python train.py --hidden_size=224 --hidden_act="squared_relu" --norm="layernorm" --rope_theta=30900.0 --rope_fraction=0.5 --tie_word_embeddings=false --init="normal" --init_std_up=0.0325 --init_std_down=0.00364 --beta1=0.9 --max_grad_norm=2.0
Each number is 50 + 15 x the weight over its row's rms, rounded and kept within 0 to 99. Layers, rows and columns count from 0. The size before them is the row's rms in percent of the matrix's.

# q: layer 6 attention query, 224x224, rms 0.0504, rows 15-22,47-54,79-86,111-118,143-150,175-182,207-213, columns 0-111
# k: layer 6 attention key, 32x224, rms 0.0532, rows 15-21, columns 0-111
q15 101:34 63 45 48 44 61 28 58 33 50 68 64 53 58 49 21 33 67 44 49 71 51 70 65 61 73 45 42 64 42 36 44 50 59 65 66 54 56 55 33 47 40 53 67 48 63 56 43 53 50 38 33 10 47 68 73 54 74 58 30 57 54 39 44 74 43 50 32 28 53 49 67 64 38 56 38 46 49 44 60 70 40 70 56 63 74 60 49 62 09 51 60 50 57 99 69 66 59 45 29 30 35 42 51 19 60 43 39 52 36 44 37
q47 108:25 43 48 36 42 52 50 58 50 55 43 57 34 44 56 31 43 61 55 52 49 46 60 68 38 45 46 50 69 28 44 56 63 53 53 51 41 54 50 55 51 48 47 45 32 44 50 34 26 14 54 29 31 55 71 64 33 80 51 38 77 45 30 41 61 36 51 46 65 53 45 56 48 33 63 42 34 39 42 53 52 70 57 53 43 59 62 25 63 31 24 60 40 56 97 71 68 47 62 36 26 31 42 49 24 66 59 55 47 50 49 70
q79 114:32 46 46 37 58 60 63 37 55 54 54 67 40 41 73 25 41 58 60 67 51 37 66 69 48 65 34 60 79 35 53 57 52 49 34 61 60 54 58 48 33 44 71 46 49 53 58 48 42 22 62 30 40 58 65 66 36 76 69 54 82 48 43 58 82 49 51 39 36 49 41 60 61 44 71 39 48 27 45 64 51 63 61 52 54 64 56 26 69 38 21 49 32 50 78 70 60 56 42 33 28 27 61 50 15 61 63 78 38 49 44 57
q111 089:46 61 30 42 49 53 52 44 49 50 67 56 37 50 57 22 29 66 48 59 60 38 67 69 67 66 54 53 72 62 42 46 52 62 74 44 60 48 52 46 48 55 49 55 30 52 74 49 38 40 42 42 13 58 77 63 58 73 44 43 76 49 43 60 75 34 60 41 44 53 37 30 57 40 54 52 45 48 52 72 84 49 67 58 48 46 59 34 40 34 33 63 26 59 91 68 47 63 50 34 51 50 32 61 07 58 75 53 31 40 43 54
q143 114:30 50 45 32 69 53 58 48 49 50 48 57 52 48 67 33 39 54 54 61 39 40 61 74 49 53 37 56 60 30 34 49 55 58 56 63 39 64 54 47 33 56 58 56 36 50 45 33 35 19 66 45 24 58 63 65 39 67 56 55 77 59 40 51 70 39 43 34 29 55 36 56 54 23 64 42 36 35 56 64 61 50 71 65 49 47 59 27 61 24 34 59 36 56 99 70 67 55 40 46 35 40 49 41 20 54 65 53 30 48 37 49
q175 122:25 54 36 30 72 54 51 51 52 61 52 61 57 60 75 36 59 55 55 64 47 29 66 83 32 53 39 62 52 44 35 59 47 42 47 66 32 62 56 41 51 58 47 35 55 46 55 45 40 09 53 50 41 55 54 72 41 60 60 52 67 47 20 46 65 30 51 43 50 55 47 61 34 43 57 48 31 38 50 58 53 55 68 57 55 49 64 32 76 50 34 51 44 60 80 89 56 63 48 32 49 49 64 48 33 61 56 68 28 50 31 88
q207 083:45 42 42 60 49 63 62 63 32 52 57 37 43 59 39 29 50 38 42 84 62 48 49 65 50 57 38 37 69 47 54 26 73 59 52 18 41 29 42 40 46 46 49 70 15 52 39 39 50 41 55 69 20 53 68 61 46 57 51 35 65 29 65 22 58 52 57 33 66 50 33 77 79 55 56 62 74 56 44 43 75 57 43 37 31 55 45 43 51 20 39 39 17 31 58 34 54 44 52 65 30 37 62 30 40 70 60 38 62 42 33 54
k15 108:37 34 60 29 33 55 67 55 62 33 22 39 60 52 67 49 44 49 51 79 36 48 40 62 72 77 15 50 48 38 68 54 48 41 49 75 61 44 71 25 34 46 54 43 54 72 75 43 71 45 34 24 47 50 82 50 48 65 45 49 52 50 58 60 96 65 58 38 52 25 74 53 46 81 47 37 41 23 62 71 74 44 44 41 52 48 72 33 58 46 53 59 54 48 35 80 61 36 25 56 45 36 82 58 32 52 29 41 54 43 58 39
q16 100:70 61 19 69 36 51 50 49 80 48 41 68 54 51 35 69 56 37 51 64 66 95 38 47 72 47 48 41 30 65 64 39 33 45 25 73 47 36 70 34 63 34 47 71 45 58 52 45 46 42 90 50 42 52 27 58 52 69 34 24 65 33 37 52 38 48 18 45 48 39 49 63 53 46 37 32 60 26 54 30 45 64 73 42 54 45 71 41 36 67 39 30 47 36 47 57 50 55 58 65 57 39 57 23 75 37 54 50 60 52 37 55
q48 114:65 61 38 82 20 57 33 73 75 37 49 42 38 33 27 70 79 44 52 76 56 83 30 48 41 53 51 32 24 69 57 48 45 57 31 51 36 48 70 29 48 52 75 63 51 60 45 57 41 31 71 50 43 67 16 52 59 74 40 29 55 46 44 34 25 45 13 54 45 31 58 51 45 50 29 54 52 28 56 36 38 70 55 41 54 30 61 40 46 68 18 38 36 47 38 63 49 30 54 54 56 42 56 23 60 28 61 64 61 43 41 79
q80 106:60 55 39 76 36 52 39 65 67 54 69 33 44 16 39 76 55 47 39 75 61 60 38 56 39 61 52 49 21 73 54 30 47 47 31 61 43 49 50 29 49 30 63 68 48 57 36 59 37 39 83 50 47 55 45 63 58 73 30 30 53 42 35 46 30 49 26 56 41 30 51 62 55 43 43 51 49 29 53 30 39 68 56 49 45 29 64 35 44 63 33 21 40 29 50 52 42 32 54 47 59 34 41 40 69 49 55 78 64 47 44 62
q112 099:64 32 32 69 54 48 40 73 95 42 59 53 49 30 50 60 77 35 53 71 56 75 38 59 67 64 33 32 43 88 57 37 42 49 35 49 21 65 62 41 56 42 43 61 50 69 36 44 31 63 62 66 59 69 52 65 70 72 44 18 48 34 34 31 42 46 24 47 69 54 56 54 57 47 59 43 46 37 42 31 44 72 53 57 52 52 60 59 41 53 27 45 31 37 32 79 56 47 51 60 70 29 57 26 64 30 51 44 68 41 25 63
q144 122:73 56 42 67 36 45 45 46 77 35 48 47 43 25 31 54 69 32 53 76 56 76 39 55 61 60 59 33 32 68 67 36 37 50 29 48 34 51 70 17 51 51 75 66 56 54 52 57 59 35 85 64 57 57 32 57 58 64 41 35 51 47 32 35 25 54 12 54 62 51 65 46 52 39 33 53 42 27 41 32 46 67 56 45 56 32 60 39 42 71 24 28 32 29 58 61 64 45 51 74 66 42 58 34 74 32 56 61 49 51 41 67
q176 115:58 62 40 67 34 54 47 67 57 40 66 41 51 15 25 57 68 38 45 77 61 71 52 59 46 56 75 44 23 79 60 35 47 50 36 61 38 47 60 32 55 44 77 70 48 40 36 60 54 43 99 55 53 59 39 57 52 57 32 27 63 44 30 39 19 59 17 64 57 38 73 46 48 42 27 55 59 19 41 38 52 61 50 41 47 28 57 32 35 71 26 20 51 40 56 56 59 45 55 48 62 31 46 45 86 29 50 71 63 53 52 54
q208 076:31 44 36 49 42 40 59 76 57 46 59 28 31 28 47 15 66 36 61 39 44 68 35 75 69 73 24 33 50 60 62 35 59 42 74 53 40 47 81 44 62 59 69 66 40 37 49 41 56 58 59 68 34 46 56 59 47 65 26 44 53 29 56 02 44 40 55 44 47 38 49 50 50 63 50 38 55 48 44 30 61 61 60 42 53 40 68 66 66 79 17 57 16 13 59 42 61 43 48 72 68 41 65 20 41 42 45 37 48 51 28 50
k16 113:35 36 37 31 59 28 59 49 46 94 60 65 21 49 53 66 63 67 54 47 49 53 21 59 47 36 61 53 03 68 49 31 37 37 55 80 43 67 55 47 61 40 63 52 55 80 50 39 45 35 63 28 33 61 73 49 76 62 46 53 24 64 49 52 60 35 68 25 25 25 42 49 82 40 39 40 78 90 49 21 46 64 71 67 36 43 65 66 62 50 72 51 36 05 45 57 55 41 32 49 28 40 66 49 50 51 60 62 52 52 60 32
q17 089:92 64 68 35 41 66 73 51 23 48 53 55 56 41 19 72 67 37 52 74 51 37 59 41 43 35 21 18 27 48 64 55 46 74 35 61 51 43 47 51 70 70 30 51 19 47 16 53 39 76 38 31 58 52 45 44 36 47 65 58 45 48 45 55 50 26 60 87 65 49 70 39 61 53 38 75 47 74 80 60 42 61 52 58 45 66 53 51 50 44 55 56 53 46 55 77 48 70 50 15 36 50 54 66 84 33 50 45 57 50 70 65
q49 110:73 44 53 59 44 38 65 58 47 52 62 57 42 41 18 49 65 57 51 79 64 30 67 33 44 39 31 09 39 39 67 47 61 72 27 37 65 08 31 54 66 73 30 56 25 51 13 43 45 72 38 39 40 42 53 34 39 52 60 53 60 51 47 46 43 25 59 64 53 56 51 58 46 45 32 56 48 67 79 55 51 65 60 55 27 61 43 36 34 69 39 49 44 45 50 68 49 65 46 29 43 63 45 48 66 47 48 24 54 43 38 56
q81 107:78 41 38 56 36 37 72 55 38 42 68 75 42 45 18 45 61 56 48 72 69 41 68 07 44 56 48 08 36 43 65 45 59 64 29 58 53 20 30 68 58 79 10 46 34 46 13 42 46 75 44 44 49 54 48 37 22 51 55 59 75 71 41 43 43 36 52 59 56 64 44 58 54 44 43 43 31 61 75 56 39 62 66 55 27 61 55 37 47 59 45 46 53 42 44 51 60 69 55 32 34 60 38 44 79 36 79 39 42 64 47 47
q113 091:70 49 60 55 55 58 67 74 63 38 49 64 20 40 15 34 62 80 46 61 70 49 61 45 53 46 16 17 52 54 49 58 43 54 34 40 61 25 29 78 53 79 14 50 16 61 07 42 40 50 23 27 43 41 56 46 35 59 69 44 63 62 56 53 23 32 62 61 69 54 35 64 60 49 28 53 35 68 80 77 49 50 72 51 46 75 45 48 51 43 49 59 46 44 54 61 51 48 54 39 42 64 27 50 73 40 50 35 71 53 25 34
q145 130:64 53 47 53 63 49 57 49 34 51 63 47 35 39 07 38 56 69 46 58 55 39 69 17 67 56 28 06 37 50 58 48 53 62 40 46 67 21 16 48 57 79 22 61 32 39 23 52 47 76 51 37 38 43 72 59 34 46 62 59 65 65 61 63 35 40 63 52 44 57 34 58 60 54 37 58 37 71 79 65 42 66 65 65 41 61 64 45 45 40 35 53 42 47 53 53 54 67 53 40 46 51 36 48 68 64 81 18 47 59 39 37
q177 117:87 44 49 48 55 36 65 50 34 43 73 41 43 44 11 50 69 50 55 58 71 36 72 21 47 40 32 09 37 51 42 52 70 60 39 56 62 21 35 50 58 61 21 53 25 57 12 36 42 79 33 39 46 65 63 42 27 50 71 42 60 70 48 66 42 30 63 65 49 49 43 61 55 53 46 62 47 67 81 49 44 73 62 64 31 65 64 49 48 54 41 56 42 42 59 49 61 70 59 28 51 51 36 45 79 63 78 23 61 47 34 50
q209 084:47 41 50 75 57 49 75 80 42 60 50 32 19 24 25 27 49 60 46 55 37 31 41 50 47 61 39 34 65 52 46 48 43 70 52 50 59 29 50 40 82 76 47 56 20 32 38 33 36 69 34 46 12 39 74 52 56 53 51 99 59 39 54 48 44 51 63 57 41 56 38 67 98 63 33 64 64 35 68 48 52 56 41 40 45 66 53 54 40 49 55 48 38 34 69 40 65 46 40 74 48 64 45 54 42 69 73 28 67 54 14 42
k17 110:53 43 39 56 63 23 67 56 61 38 63 77 32 35 53 55 16 32 49 47 62 50 41 50 54 57 62 51 43 63 39 54 43 58 52 74 53 38 46 60 50 65 48 51 57 45 24 65 36 57 64 41 44 48 53 46 31 44 47 65 64 66 31 28 45 59 39 56 63 55 38 48 77 28 59 51 27 49 46 44 61 57 52 56 51 75 54 38 61 76 66 48 31 54 59 64 77 49 57 40 23 56 12 29 53 32 66 45 35 44 62 47
q18 090:39 47 52 44 46 54 61 36 61 64 50 46 30 55 46 29 59 47 30 74 35 37 41 42 57 77 49 59 61 39 39 35 61 46 41 39 44 72 67 21 72 43 92 48 28 84 31 75 46 45 40 99 35 49 68 50 37 50 51 72 42 42 37 75 55 20 45 64 59 41 58 43 38 15 22 51 39 69 47 42 58 53 16 46 21 63 44 35 40 34 55 73 78 39 54 38 62 49 66 36 36 42 59 50 36 27 55 54 50 36 73 63
q50 111:63 37 33 34 66 61 55 46 42 33 40 48 59 56 71 38 56 49 31 70 53 47 57 47 44 77 42 66 57 55 24 38 62 51 36 65 29 55 70 14 53 44 59 44 44 73 39 82 43 54 51 77 47 57 40 67 48 34 50 72 34 31 50 72 47 17 53 66 61 37 57 52 41 25 43 42 54 66 47 52 35 24 38 38 33 36 46 32 67 18 60 66 80 45 44 38 50 61 65 35 65 47 59 60 66 12 68 45 35 31 64 16
q82 118:72 44 44 48 68 64 53 48 48 46 40 40 32 66 71 28 53 47 22 49 31 49 53 68 66 66 45 56 66 61 26 28 60 54 67 44 55 49 67 09 68 46 68 45 47 84 41 76 37 49 38 83 38 58 50 54 42 66 38 49 17 38 47 70 61 22 59 62 57 42 30 48 28 43 33 64 65 87 40 45 65 34 22 55 35 52 50 34 46 22 44 76 74 51 67 43 60 37 59 37 71 49 53 64 48 19 54 52 43 20 79 30
q114 097:56 41 30 38 55 50 67 25 24 40 56 70 44 58 60 48 57 29 34 73 29 51 40 52 54 57 58 66 49 34 37 28 76 45 45 84 50 41 63 36 52 42 73 36 45 93 49 79 55 72 58 65 47 69 37 89 44 33 44 43 26 51 30 62 56 29 29 69 48 42 58 47 29 27 38 41 72 54 22 40 62 67 20 39 40 56 52 23 60 53 49 75 62 45 70 48 67 79 55 19 74 14 69 74 38 22 39 54 33 10 68 47
q146 111:60 34 34 35 59 66 44 48 39 55 61 55 45 69 55 43 53 41 23 62 33 54 62 57 37 84 49 50 68 40 39 42 55 60 51 40 46 47 66 35 76 40 73 43 46 83 41 89 36 54 38 70 47 72 45 48 21 48 27 74 37 34 46 74 44 28 59 69 58 23 49 39 39 40 45 53 78 67 33 42 65 33 26 38 47 79 64 43 64 43 62 71 70 22 50 32 52 48 60 31 57 54 60 63 47 17 55 52 52 00 72 34
q178 129:54 47 46 48 64 66 60 42 49 47 59 55 37 76 48 39 48 40 21 48 56 55 48 61 49 80 51 57 78 56 46 47 49 60 58 41 52 50 70 20 70 44 80 47 30 79 36 80 39 51 38 83 50 60 33 49 27 55 35 61 54 28 45 76 38 14 69 79 63 29 54 49 45 36 35 48 64 75 53 43 62 29 38 40 38 55 60 32 72 30 53 68 66 26 44 36 50 55 65 41 47 32 33 61 45 14 76 44 66 24 86 21
q210 095:68 48 31 26 50 39 48 30 24 30 51 57 52 56 73 34 66 50 56 43 51 44 56 51 37 47 57 81 26 30 36 52 72 49 57 82 54 70 69 59 44 40 52 37 68 63 61 61 55 39 58 71 67 75 31 69 51 47 45 51 55 48 29 51 54 41 71 61 57 47 58 42 49 42 43 47 24 48 30 25 74 52 36 26 50 54 65 22 75 49 55 58 81 52 42 50 57 75 78 19 58 47 73 65 72 32 26 83 39 43 80 48
k18 104:76 32 26 39 46 49 45 37 47 52 30 44 40 33 59 36 72 39 27 54 25 68 56 66 78 58 66 76 72 61 16 36 57 50 54 59 71 62 39 45 33 27 68 42 47 47 21 67 47 61 42 53 68 52 58 45 68 46 59 49 34 60 60 40 60 57 22 43 32 70 61 55 10 46 41 39 50 78 64 82 94 46 62 84 46 58 41 23 54 39 44 69 76 59 29 61 62 38 49 46 55 46 69 54 59 21 51 57 38 40 73 35
q19 103:35 70 56 49 57 32 51 67 59 52 39 38 40 61 38 09 36 47 54 58 40 60 58 56 64 77 34 45 43 77 59 35 41 41 49 25 55 41 38 50 54 76 38 58 65 70 39 40 60 30 40 68 30 36 68 59 36 62 55 63 56 27 37 66 53 24 70 50 48 35 39 69 41 75 44 49 65 47 41 64 67 56 62 53 24 25 71 26 65 31 76 34 47 37 51 17 34 40 74 63 63 54 72 29 55 64 61 27 50 39 42 46
q51 116:43 50 62 33 60 47 53 64 63 51 50 42 47 61 22 36 36 52 65 47 41 68 40 52 45 63 43 67 46 78 68 52 58 33 43 17 60 57 50 58 73 55 48 41 47 77 34 38 33 21 18 60 41 76 58 56 41 54 34 66 62 42 28 59 43 35 67 66 40 32 49 64 43 57 58 45 74 55 51 58 47 59 56 62 03 44 64 29 84 35 42 43 42 45 59 17 65 25 68 44 55 56 52 47 54 67 70 27 62 20 74 36
q83 122:61 59 56 33 57 42 48 60 35 61 49 41 40 65 22 32 34 49 58 65 51 58 39 49 53 59 30 63 36 57 61 39 53 32 46 21 48 51 43 57 60 56 42 39 58 76 24 48 35 23 23 58 34 66 54 64 39 61 38 73 59 34 41 55 43 40 63 59 52 40 70 52 39 60 54 59 60 50 49 59 51 71 62 61 15 38 66 07 67 20 61 40 43 50 48 21 60 27 69 39 38 60 68 41 61 72 63 30 59 19 61 57
q115 102:42 70 50 37 54 45 56 49 53 74 39 27 36 60 24 37 15 29 63 63 32 55 46 38 45 53 38 54 45 74 52 43 26 23 53 23 54 36 46 63 69 68 46 50 47 65 21 57 38 28 27 64 42 50 67 54 47 64 28 72 64 43 29 46 26 25 76 71 63 62 67 60 52 53 58 56 52 48 40 56 53 61 63 50 35 26 77 29 40 39 53 30 43 62 66 26 38 40 69 58 58 59 50 42 52 85 72 31 75 40 50 44
q147 122:58 60 55 20 60 40 59 38 50 52 39 43 57 73 39 40 33 46 56 62 49 59 45 54 42 48 49 67 34 73 61 44 54 46 51 30 53 55 59 53 70 62 50 45 54 75 47 47 46 26 39 70 44 56 53 62 56 40 25 71 60 60 28 51 44 33 65 57 54 31 53 49 44 57 52 41 62 54 42 56 47 66 64 61 13 31 62 14 70 27 50 34 44 58 45 11 53 28 60 42 52 55 60 47 63 56 68 22 57 20 49 52
q179 119:51 55 46 21 61 61 60 53 54 53 54 44 50 72 32 29 48 62 55 58 35 61 45 40 59 62 42 60 27 77 36 29 43 46 50 31 54 57 61 60 72 63 53 34 44 75 40 47 31 18 26 66 44 59 47 52 59 37 44 68 57 57 18 59 52 48 66 62 45 36 65 41 36 58 62 50 62 43 49 70 54 79 58 65 20 33 68 22 67 28 57 28 56 51 45 11 51 31 61 40 49 58 63 54 67 63 62 18 59 30 47 48
q211 081:24 58 57 43 39 60 25 56 51 61 58 43 40 63 35 38 42 49 46 68 44 66 51 80 58 83 46 41 59 66 47 55 48 66 42 37 61 35 43 59 72 59 35 72 16 67 34 46 56 55 23 44 37 59 43 43 41 47 56 55 55 41 35 42 20 24 49 40 53 33 49 79 66 68 69 53 62 65 49 46 47 61 61 62 47 52 46 40 61 60 65 50 15 36 55 43 40 41 40 63 44 60 66 25 38 57 72 25 64 45 49 74
k19 114:37 46 61 81 63 42 64 49 44 63 45 32 16 37 48 40 56 35 80 40 22 51 43 54 74 41 34 52 48 53 62 53 51 26 53 49 60 48 43 52 56 74 63 34 36 66 29 49 25 16 47 53 49 26 60 66 24 58 41 45 32 32 80 44 67 38 80 52 56 86 57 59 35 26 71 35 68 53 42 35 65 46 55 46 40 42 58 32 51 25 65 28 23 68 29 49 42 29 70 30 64 69 73 43 81 37 42 48 48 48 45 46
q20 094:46 37 62 49 34 37 56 55 54 29 69 60 42 62 42 44 95 29 47 42 50 48 42 30 56 67 60 77 31 24 45 75 32 49 31 63 40 68 58 75 55 21 67 45 65 69 50 58 57 48 57 49 97 44 49 33 71 18 71 43 75 50 39 43 56 50 34 30 44 57 49 78 21 53 71 56 38 46 34 54 60 51 74 45 41 74 57 24 53 59 32 61 46 54 38 61 71 44 57 38 58 71 52 73 60 63 27 85 64 44 64 54
q52 113:46 37 64 69 47 49 44 47 57 27 73 56 55 56 58 18 59 51 51 41 63 50 50 34 69 68 50 62 32 16 47 62 39 41 30 71 25 71 67 53 43 30 51 38 68 58 67 55 69 45 62 64 82 32 43 51 72 22 65 61 71 53 47 55 72 62 43 13 39 54 47 80 18 33 44 68 40 24 64 48 82 47 85 52 55 53 57 07 55 50 46 39 36 47 48 61 56 56 61 55 47 57 50 52 47 65 67 61 77 26 32 34
q84 114:34 44 71 70 40 49 58 57 59 24 78 60 38 62 55 31 66 45 58 32 72 60 44 42 69 63 68 58 47 37 70 69 26 43 36 69 38 68 53 39 38 28 40 40 58 49 75 51 66 34 65 61 73 46 49 48 58 13 68 47 97 59 37 58 71 60 32 14 40 49 37 73 35 43 53 67 47 42 58 53 98 62 86 50 70 55 64 18 35 47 44 54 27 56 52 60 55 56 57 54 36 74 36 63 61 60 51 54 68 49 35 42
q116 093:36 29 60 72 39 44 49 79 42 27 53 56 38 48 46 45 55 46 44 32 44 51 37 44 55 59 68 50 42 29 62 80 37 46 39 70 36 85 56 67 59 35 45 48 53 57 55 47 45 57 66 52 67 18 46 50 69 38 51 26 69 68 40 52 55 57 41 29 39 36 57 96 07 30 55 61 57 34 60 55 64 72 62 40 64 64 41 19 35 53 40 55 55 47 37 64 84 60 49 55 27 51 62 56 38 40 42 65 66 44 69 33
q148 123:31 47 60 66 46 41 50 65 59 17 62 48 51 52 44 11 66 60 52 36 66 61 58 34 74 69 59 64 34 33 48 69 37 48 48 74 45 58 43 47 42 25 41 61 59 57 63 46 45 55 66 50 70 22 54 38 55 26 51 50 88 56 56 51 61 38 46 36 50 34 28 72 39 29 67 56 73 33 63 54 80 66 76 29 47 62 46 13 49 40 51 43 44 33 52 52 69 51 65 45 47 55 43 47 41 78 51 52 78 40 33 22
q180 131:37 33 75 74 48 42 46 72 51 41 56 57 39 69 39 23 72 54 43 25 69 60 43 27 74 72 62 57 37 20 43 72 35 49 38 69 43 57 51 49 42 25 51 61 44 59 63 31 55 50 63 53 80 42 49 43 59 21 67 43 84 54 54 56 69 45 38 25 48 31 33 74 40 37 57 60 61 48 63 51 82 69 73 57 57 61 49 13 49 43 44 47 27 47 45 54 67 46 60 56 37 59 23 49 53 73 54 44 76 32 33 37
q212 078:58 52 47 56 45 40 78 54 30 55 50 52 34 57 63 70 40 36 53 32 46 63 58 32 53 28 62 56 27 59 12 61 56 39 54 71 38 51 47 31 41 53 48 36 59 48 72 49 45 49 74 33 51 20 35 45 36 43 41 40 89 75 59 74 82 74 59 54 51 63 58 44 37 24 52 47 26 42 35 76 34 66 64 24 50 21 69 41 37 46 54 43 55 52 63 40 48 53 42 41 43 36 39 50 52 51 64 75 57 90 54 19
k20 110:35 37 61 62 46 59 77 57 51 52 56 46 45 59 79 46 47 21 66 12 59 69 72 75 63 48 79 72 32 55 53 67 40 49 34 61 71 46 35 44 32 29 37 49 73 48 77 63 35 54 74 26 69 37 15 44 41 22 55 53 75 64 46 63 44 59 44 32 69 51 39 57 46 35 51 68 42 60 57 54 51 42 37 74 51 52 80 67 35 50 35 60 40 50 48 40 53 34 63 36 39 76 47 49 80 66 60 38 67 62 32 78
q21 097:11 50 51 44 58 81 31 68 64 38 87 65 51 69 43 56 36 36 47 35 51 34 59 48 41 74 65 75 34 55 78 65 61 53 55 42 36 49 55 75 40 58 50 52 57 59 78 51 52 39 60 48 55 71 59 39 25 39 57 49 66 47 66 36 32 53 55 35 62 54 68 71 58 39 54 38 59 46 63 41 50 42 38 51 54 40 71 49 49 51 73 35 61 23 59 40 36 73 46 41 45 56 71 35 33 58 44 32 50 44 20 73
q53 115:28 65 60 51 40 73 27 77 67 44 90 40 39 59 51 65 44 36 37 58 57 31 50 45 47 56 48 61 61 56 68 71 59 49 28 32 42 49 73 66 39 64 63 47 61 46 50 31 48 42 30 45 39 44 55 43 33 47 53 44 57 53 60 35 37 28 50 54 62 59 58 46 45 27 64 45 53 53 61 54 42 33 31 57 37 30 59 34 73 74 62 38 46 46 56 38 35 78 36 49 34 41 59 37 29 60 59 51 62 40 32 82
q85 110:24 43 44 53 47 79 40 63 69 30 78 53 32 65 52 61 31 20 45 48 56 24 31 38 57 76 48 64 47 52 69 72 63 44 34 49 50 61 57 67 37 50 41 59 70 54 52 29 57 44 33 44 58 44 67 43 42 29 82 45 71 36 70 43 36 32 32 47 55 61 59 59 52 37 52 38 50 53 53 44 67 34 36 55 32 34 65 53 62 78 87 47 46 27 44 47 34 75 49 33 50 43 73 46 38 53 53 69 55 40 39 73
q117 093:21 28 49 34 60 75 40 71 70 47 68 71 52 62 41 42 49 46 40 53 38 32 48 82 46 77 32 55 47 67 55 56 55 32 25 46 51 55 63 74 27 59 58 48 59 43 74 28 44 41 48 40 47 40 52 27 24 50 53 40 61 47 42 38 23 42 17 15 58 75 40 39 61 52 55 59 58 48 71 59 63 34 46 62 59 32 59 50 84 59 74 49 43 61 66 33 09 84 40 52 45 60 73 36 31 39 32 39 45 35 22 62
q149 117:24 50 46 40 58 70 35 71 62 39 81 50 38 70 50 47 40 28 33 49 62 32 43 52 58 69 35 54 38 52 68 90 57 51 37 41 46 55 67 66 31 65 46 54 55 58 69 42 53 33 46 38 59 23 74 44 45 37 62 38 60 54 62 29 31 30 41 42 67 73 51 47 46 30 43 39 45 50 58 48 69 40 36 41 41 20 67 44 58 69 66 50 60 30 54 44 42 70 48 42 44 51 55 49 43 53 68 45 47 46 34 68
q181 122:22 55 39 59 65 77 44 60 66 31 78 51 40 62 55 67 36 29 31 46 55 35 39 41 65 69 29 73 39 55 68 82 66 49 44 52 51 65 69 59 51 57 37 61 62 52 68 36 51 44 46 26 62 45 73 46 50 41 55 48 60 54 64 46 32 23 50 51 51 53 49 48 56 27 59 48 62 38 47 46 69 39 25 53 48 38 84 45 59 71 74 63 48 44 42 39 39 54 39 48 53 41 62 52 54 52 51 54 59 41 35 77
q213 085:51 48 26 49 63 66 67 68 68 49 88 58 41 40 61 31 58 46 63 53 70 56 22 51 65 89 42 47 69 54 32 46 42 67 66 37 21 34 43 52 43 63 37 53 32 38 40 57 39 65 60 68 30 46 38 58 70 29 53 48 48 48 57 14 38 51 34 29 69 50 59 62 85 42 54 54 67 45 35 48 70 53 32 46 50 53 60 49 69 67 76 52 37 22 51 39 53 64 66 80 43 51 37 25 45 35 71 21 61 34 25 44
k21 112:43 38 63 50 55 81 56 42 53 37 39 53 66 48 42 47 53 37 67 17 33 48 30 53 55 42 51 42 99 66 44 51 40 66 55 52 53 51 35 35 28 42 35 42 44 78 56 29 66 65 42 52 35 43 51 73 59 64 44 53 87 25 62 39 58 44 44 33 69 50 36 33 51 67 51 33 48 55 33 30 58 35 57 61 53 47 31 34 49 30 75 64 33 40 74 48 45 49 50 22 62 66 71 57 39 41 47 48 42 48 69 42
q22 097:49 52 47 38 80 45 60 40 63 43 28 44 47 59 49 60 26 29 44 56 71 69 60 48 57 51 92 40 56 68 78 41 50 50 58 54 42 67 46 64 53 71 42 32 52 25 54 25 26 62 46 43 57 56 32 69 61 02 36 53 82 68 29 55 50 28 41 37 75 42 30 71 39 34 56 65 40 38 47 52 38 43 40 48 79 46 47 80 73 27 49 10 52 34 34 48 70 45 54 45 44 40 35 62 60 37 55 58 41 51 57 38
q54 112:55 61 66 31 69 67 63 43 55 35 22 47 28 57 48 54 34 34 43 34 54 61 59 47 74 48 79 40 58 83 62 34 49 63 29 46 38 58 56 47 64 70 41 40 53 25 38 27 43 54 31 51 60 63 48 55 53 12 38 45 69 66 19 44 57 39 35 41 65 64 35 49 21 43 58 49 25 30 47 38 42 42 25 56 72 62 60 79 74 34 46 26 42 36 20 50 72 46 38 47 35 61 49 66 49 29 40 69 56 58 57 41
q86 114:48 57 68 20 72 49 45 46 49 42 31 47 46 57 54 52 34 12 29 53 60 58 63 48 67 55 75 25 54 78 65 41 48 68 42 42 30 59 50 45 59 82 41 51 58 23 47 33 38 52 34 37 54 66 51 56 71 24 51 51 63 66 32 33 46 40 39 32 61 59 44 61 34 33 57 50 33 33 59 35 31 42 40 54 60 55 62 75 56 37 47 36 31 32 15 61 67 43 40 46 44 62 48 66 48 40 40 66 46 65 48 43
q118 097:39 61 63 21 64 48 38 44 52 26 26 31 53 62 45 42 33 05 44 43 67 47 51 59 47 44 68 51 54 73 76 67 40 41 29 49 40 69 50 62 55 68 58 42 58 21 65 32 40 46 42 49 48 64 36 64 58 29 50 35 72 69 33 37 27 31 44 26 66 65 43 55 31 38 50 43 33 47 45 60 54 24 44 49 66 34 56 84 59 36 52 42 60 53 46 55 47 60 44 45 59 39 58 63 45 49 33 38 43 70 50 57
q150 126:44 60 63 22 78 62 52 45 63 39 37 60 38 55 62 62 27 13 33 39 51 66 60 60 69 52 80 36 69 84 67 40 41 77 50 54 40 63 52 49 72 67 47 42 50 26 47 26 42 65 42 47 54 65 41 38 63 02 31 47 68 69 20 39 61 46 27 46 49 56 34 55 24 40 60 47 30 48 47 55 53 46 38 59 69 53 50 82 68 32 48 24 44 57 32 45 63 44 39 36 45 60 54 69 55 31 48 70 43 60 54 44
q182 125:42 65 59 33 60 59 50 44 64 32 25 58 47 51 53 51 32 35 37 53 62 62 58 53 82 47 65 30 58 78 68 37 44 75 45 50 32 74 55 36 82 74 41 52 53 30 43 22 39 54 38 46 59 51 45 60 65 09 39 61 62 62 16 37 43 57 39 37 56 47 33 42 33 41 48 46 28 41 51 43 60 54 25 48 69 59 64 68 69 21 44 28 37 43 25 38 73 38 37 41 37 54 52 73 55 29 34 64 42 71 60 36